config.yaml
hidden_size: 160
intermediate_size: 960
vocab_size: 3020
norm: "rmsnorm"
norm_eps: 1e-06
qk_norm: true
attn_scale: 0.197
bias: "none"
tie_word_embeddings: false
init: "normal"
lr_mult_down: 1.5
batch_tokens: 65536
Each number is 200 + 40 x the weight over its row's rms, rounded and kept within 0 to 999. Layers, rows and columns count from 0. The size before them is the row's rms in percent of the matrix's.

# up: layer 2 MLP up, 960x160, rms 0.16, rows 723-760, columns 80-119
# down: layer 2 MLP down (transposed), 960x160, rms 0.0891, rows 723-760, columns 80-119
up723,101,257,248,174,173,75,160,237,270,234,238,187,245,167,276,221,163,247,223,207,219,163,225,227,164,227,221,176,238,160,218,221,233,220,158,230,181,130,244,240,233
down723,100,185,232,121,206,147,219,186,227,137,153,180,137,204,171,200,190,229,227,256,155,204,238,221,239,239,194,171,199,213,153,219,219,262,190,154,178,149,265,197,232
up724,092,163,215,150,250,155,198,182,228,152,231,239,196,174,215,197,256,271,195,147,122,145,218,182,199,158,297,156,124,252,193,227,236,176,186,237,247,145,188,255,177
down724,092,211,168,162,153,211,154,217,215,234,187,207,198,234,232,210,152,173,164,222,272,218,191,294,223,153,163,152,200,203,215,181,188,174,231,175,142,147,236,210,188
up725,099,216,259,156,232,221,261,210,179,178,213,266,224,241,232,238,218,179,232,224,209,151,229,216,125,204,226,176,226,179,181,188,208,193,234,135,219,225,217,190,182
down725,104,184,250,145,172,203,259,183,163,253,229,252,226,201,209,185,249,191,298,144,215,199,237,177,162,252,157,161,240,230,176,150,202,281,221,162,202,181,149,150,255
up726,105,189,178,215,135,224,201,176,202,249,203,184,190,257,165,208,111,178,154,211,233,206,143,210,210,257,178,221,203,178,237,239,276,229,199,218,179,208,197,196,219
down726,112,148,198,204,158,305,232,146,211,235,182,152,199,254,201,102,158,205,155,203,203,218,202,208,168,119,217,161,207,179,145,173,295,227,219,204,211,277,156,173,202
up727,098,214,156,225,275,177,275,196,247,163,239,212,110,143,204,157,189,169,209,205,154,153,140,255,214,185,235,201,261,248,208,181,159,209,258,200,219,186,238,290,174
down727,093,251,196,195,197,181,177,284,229,187,257,195,237,267,263,209,180,253,262,239,140,322,182,173,171,197,222,125,180,226,201,189,246,238,255,192,181,195,179,165,249
up728,104,222,120,247,179,216,198,240,218,234,152,214,172,206,249,177,231,201,221,205,241,239,232,141,132,231,241,209,260,163,177,216,179,259,195,182,258,158,138,149,204
down728,097,276,203,242,173,102,277,236,209,175,252,136,237,164,180,187,224,171,203,224,235,204,226,170,141,233,182,282,178,206,224,178,212,195,216,216,222,254,255,215,175
up729,101,220,227,230,238,189,205,213,217,173,272,214,130,232,262,220,235,193,179,114,144,111,225,178,160,257,229,220,211,237,171,190,250,234,257,131,159,181,148,238,194
down729,105,245,214,194,159,274,220,168,185,221,184,153,231,171,185,224,257,133,167,203,228,161,211,239,165,150,222,237,196,213,168,206,309,143,207,176,164,227,172,230,259
up730,088,218,220,187,211,269,234,188,185,165,200,276,183,207,223,205,138,220,202,225,124,149,189,201,189,147,240,187,230,199,250,246,247,202,170,168,224,253,121,269,215
down730,103,215,273,185,177,258,190,171,141,213,216,267,214,159,211,160,197,248,261,267,181,192,212,198,199,181,153,253,168,138,254,197,157,180,268,244,250,228,185,205,195
up731,093,216,187,209,233,223,272,226,185,229,162,200,178,209,215,144,212,259,180,277,213,271,175,203,251,249,246,233,218,201,198,237,182,151,213,210,197,289,175,239,182
down731,103,228,254,172,214,140,106,262,133,169,185,170,200,225,258,166,147,215,237,163,205,220,90,227,179,232,197,165,253,168,218,199,133,258,150,162,222,227,249,175,192
up732,097,246,195,265,224,211,226,163,148,202,124,142,222,169,238,182,219,196,188,219,137,225,195,175,279,214,166,169,207,252,146,194,263,202,224,226,275,216,199,245,137
down732,105,170,154,246,177,200,195,160,157,209,173,170,186,230,123,220,202,201,201,209,215,231,178,185,237,252,142,152,235,203,175,160,227,245,170,146,297,217,184,221,126
up733,103,166,218,278,189,209,164,250,216,224,173,236,183,298,197,200,181,187,226,282,229,225,156,166,226,203,203,188,236,164,200,178,199,229,159,77,155,215,262,234,242
down733,099,167,207,232,217,200,225,257,181,158,198,182,97,235,264,194,157,172,268,218,213,246,209,163,240,245,188,199,232,200,224,253,208,198,125,215,212,128,186,233,175
up734,111,226,193,164,212,221,203,155,229,188,201,196,120,258,146,228,183,162,241,176,225,227,199,234,176,229,197,201,213,198,204,246,184,156,253,101,206,101,240,117,185
down734,119,198,185,171,255,93,235,262,159,285,254,213,170,242,130,130,175,151,158,186,207,277,148,193,197,145,186,189,245,212,206,251,186,196,228,173,266,218,218,121,207
up735,110,172,164,160,259,255,104,219,241,208,185,213,218,195,177,204,212,232,192,217,184,232,199,145,186,238,183,202,214,306,207,220,224,265,165,174,190,211,143,173,203
down735,109,165,155,175,258,225,141,194,175,165,209,255,182,199,166,161,175,241,174,161,145,244,188,229,155,122,160,154,260,182,147,180,135,241,188,173,200,283,170,179,217
up736,098,192,214,141,173,174,89,220,196,255,148,212,179,143,280,193,136,137,262,182,220,214,213,140,218,176,179,190,231,161,224,257,293,201,207,124,208,197,225,276,237
down736,095,204,201,279,216,171,207,244,212,156,203,182,195,199,167,219,238,247,226,252,199,195,212,233,168,178,205,117,214,260,226,192,224,178,193,242,169,207,245,170,249
up737,102,196,201,218,150,190,155,247,212,186,203,203,250,146,205,181,82,165,155,222,205,126,179,259,206,161,183,234,178,221,203,197,181,216,234,277,130,142,189,217,214
down737,100,167,184,156,196,220,236,219,196,143,231,203,221,175,205,171,139,142,232,262,204,247,134,190,246,173,204,251,156,152,212,158,144,215,177,267,143,174,201,193,172
up738,091,249,209,161,194,209,173,198,243,186,228,199,167,184,189,202,212,213,176,204,157,119,204,194,195,203,238,194,212,177,221,180,157,231,154,197,271,114,255,237,229
down738,098,205,145,197,208,183,178,150,211,193,240,157,213,196,175,232,161,201,242,254,155,162,224,213,178,148,212,184,155,98,195,175,182,219,175,169,257,164,265,196,212
up739,094,199,210,132,254,113,124,270,197,254,205,167,167,186,220,251,203,184,229,207,208,140,233,122,190,208,192,194,167,180,80,170,186,213,206,215,196,190,211,200,129
down739,092,160,179,233,168,234,216,228,151,120,161,281,215,224,223,190,221,170,163,165,159,170,217,188,117,210,211,207,208,257,214,264,228,222,216,150,203,230,167,241,179
up740,096,255,156,218,193,191,199,232,205,231,118,150,158,207,169,271,210,186,197,186,290,236,209,222,208,183,167,167,205,196,247,223,201,190,179,219,175,238,190,181,228
down740,098,161,167,146,210,220,163,138,132,164,201,222,204,200,169,192,228,194,178,205,228,132,221,205,188,236,254,207,154,147,153,215,104,166,195,188,120,148,214,188,183
up741,097,281,185,182,222,219,212,190,176,219,153,168,212,260,148,219,152,215,185,193,196,176,213,210,183,215,201,206,133,158,268,209,184,153,187,193,167,202,218,168,194
down741,100,207,210,191,212,225,191,120,203,186,131,175,154,222,197,231,118,221,308,200,276,220,194,212,242,147,181,142,217,232,218,221,197,229,163,165,150,252,257,249,208
up742,104,230,104,201,227,204,234,193,234,163,247,222,285,216,151,223,200,194,182,104,181,169,217,211,155,191,164,218,180,270,294,128,286,229,180,169,194,176,242,205,204
down742,108,256,183,202,187,188,219,212,285,229,231,196,174,224,200,197,275,274,156,202,207,157,157,203,246,214,208,221,154,203,208,231,206,252,188,179,251,257,145,194,199
up743,104,190,170,227,212,184,193,209,148,155,168,196,231,172,254,215,217,182,212,248,194,207,136,250,115,145,181,195,114,186,225,177,178,235,173,178,257,136,200,191,96
down743,109,193,97,178,138,211,170,204,151,146,257,155,172,249,177,161,253,179,211,202,259,215,164,177,243,160,188,205,225,177,250,216,153,251,209,250,206,212,196,297,145
up744,108,207,196,190,186,234,156,205,219,324,176,165,172,178,213,158,182,243,227,186,218,195,166,198,201,221,289,149,243,131,212,159,189,163,249,215,267,211,191,235,201
down744,098,173,175,161,210,179,226,205,157,182,208,278,230,211,168,137,175,175,190,226,154,241,219,216,188,149,211,172,172,183,241,204,205,252,157,193,162,203,192,159,233
up745,074,132,206,188,221,180,182,223,188,208,228,210,194,187,203,152,175,191,267,227,264,162,174,216,228,196,211,186,298,258,218,206,214,196,173,145,97,187,247,214,256
down745,086,236,179,227,200,214,192,164,174,254,114,213,172,249,148,170,205,171,150,271,214,168,147,219,228,271,138,215,224,198,171,242,190,227,170,281,250,186,186,198,235
up746,086,165,156,224,236,213,223,200,223,157,208,197,155,105,277,182,195,244,250,218,180,274,223,207,180,193,264,187,197,257,154,122,222,164,198,154,167,207,160,216,239
down746,092,126,218,204,240,240,246,209,208,85,203,183,269,154,134,254,207,196,290,263,209,192,262,147,228,226,162,224,198,198,183,189,176,78,236,166,181,142,194,224,240
up747,089,228,186,186,199,262,156,190,213,106,205,197,171,203,232,167,230,182,221,254,232,193,183,191,172,212,164,252,216,231,210,183,232,179,178,131,246,182,186,209,234
down747,088,195,212,225,165,205,234,148,222,149,259,151,195,167,224,167,161,242,257,172,236,166,199,221,218,213,166,276,239,228,118,221,237,260,201,196,202,163,183,270,142
up748,098,251,184,174,236,259,230,201,256,198,150,109,184,211,182,188,135,196,205,144,146,174,166,235,225,216,168,204,197,260,200,220,146,163,212,232,210,212,173,122,165
down748,100,217,177,164,190,195,191,211,215,238,222,231,234,188,157,177,245,188,291,213,194,115,179,135,194,154,210,241,204,124,153,216,171,197,223,214,161,219,226,212,224
up749,096,222,165,133,285,239,168,232,274,209,215,252,264,182,168,159,190,198,116,231,245,213,236,194,158,174,152,221,240,242,97,242,170,199,281,183,186,200,196,286,215
down749,092,207,143,139,180,223,267,202,192,166,181,158,229,191,240,194,192,210,199,204,200,209,255,196,187,143,201,199,182,265,231,142,189,234,284,224,213,186,252,203,252
up750,122,179,168,208,243,188,145,123,167,154,102,120,163,224,203,172,183,186,193,215,138,194,128,270,138,221,195,204,233,260,167,226,232,79,208,256,227,174,212,191,276
down750,106,217,114,179,219,202,251,174,138,163,117,177,182,179,173,214,171,177,185,171,222,172,220,240,193,279,165,147,125,191,192,242,197,114,241,245,152,188,236,170,216
up751,104,169,167,122,267,170,166,267,164,251,178,269,78,187,248,229,224,254,179,204,186,186,172,191,234,207,168,279,178,207,203,180,183,202,218,211,169,234,233,126,207
down751,103,170,196,151,178,234,182,206,173,169,134,267,167,256,214,206,226,238,167,184,235,201,178,217,202,176,194,207,222,117,229,159,226,199,205,256,187,243,224,148,240
up752,097,168,199,238,247,201,231,291,155,210,262,223,184,160,128,185,220,225,161,208,224,177,179,217,203,238,215,141,188,220,235,203,187,202,250,209,129,249,290,186,228
down752,101,238,273,317,141,213,155,219,200,277,191,211,183,239,240,270,266,248,233,183,219,216,198,225,285,234,218,151,286,153,228,172,277,172,142,290,219,189,251,199,205
up753,098,230,214,261,253,247,202,167,170,170,205,210,162,224,219,192,231,178,255,222,190,209,223,235,226,163,185,275,182,244,168,186,190,191,167,164,190,199,218,94,199
down753,101,222,235,210,231,203,195,236,152,128,145,154,195,195,206,135,212,204,181,184,228,184,275,194,245,131,173,235,199,244,166,230,171,213,202,144,165,170,180,151,138
up754,110,237,231,142,262,243,146,226,244,210,214,214,224,218,237,170,161,238,173,185,149,202,269,192,191,149,206,286,166,209,201,175,235,186,296,194,165,200,177,186,208
down754,104,176,229,193,151,196,86,214,209,168,173,201,207,182,207,164,184,167,237,253,203,196,289,235,194,179,158,193,198,206,205,229,142,174,134,183,181,227,135,129,260
up755,097,185,215,233,205,253,194,214,195,184,194,143,168,279,207,139,125,160,196,167,173,187,174,214,253,196,195,136,209,239,214,196,183,189,205,215,249,235,232,195,226
down755,085,260,194,208,146,205,216,145,244,172,224,173,204,241,225,212,181,232,178,162,219,144,207,261,177,141,199,198,205,202,197,237,206,260,217,159,202,140,206,242,260
up756,068,202,212,187,239,140,187,182,170,195,198,187,223,234,243,208,152,214,210,240,266,194,281,175,174,190,113,168,194,205,237,242,216,202,152,230,159,227,197,232,190
down756,076,147,237,208,138,161,219,267,186,151,213,229,164,226,233,165,197,246,238,229,161,168,126,204,185,215,216,223,197,160,186,256,108,255,193,154,237,241,248,234,141
up757,103,261,269,200,245,268,164,213,169,220,199,205,189,198,176,137,237,190,238,168,236,270,187,156,181,246,172,135,189,161,232,245,208,279,221,249,209,243,220,196,167
down757,110,224,199,143,87,278,174,124,192,156,197,180,159,233,204,220,190,185,135,215,186,201,285,151,141,219,203,199,169,192,133,149,192,110,222,179,240,197,242,181,216
up758,100,206,245,219,217,180,258,184,214,223,146,198,234,144,241,186,237,223,174,233,163,132,223,158,244,236,218,199,150,232,222,196,106,224,236,148,203,263,228,225,192
down758,100,161,272,221,207,202,200,149,279,225,163,238,204,185,221,187,244,217,182,203,203,268,247,178,207,241,149,233,137,216,159,195,169,213,196,266,167,246,176,191,221
up759,100,144,168,186,199,217,197,210,192,182,163,171,198,148,338,245,219,120,211,302,248,248,161,218,294,268,176,267,175,233,208,197,250,202,160,245,167,192,141,246,192
down759,099,183,98,159,228,221,149,252,237,178,225,208,167,164,236,166,220,157,200,276,189,252,147,243,233,201,222,176,141,211,210,195,149,87,226,265,224,281,158,163,164
up760,099,213,235,196,247,172,215,190,183,224,235,225,158,237,223,110,150,175,195,189,209,202,177,240,131,137,276,210,200,224,190,232,131,182,176,203,171,223,144,235,163
down760,106,163,107,161,242,106,190,236,185,135,206,210,172,161,197,171,139,187,162,196,264,128,191,232,190,171,234,164,236,188,230,209,158,215,255,257,249,215,205,171,177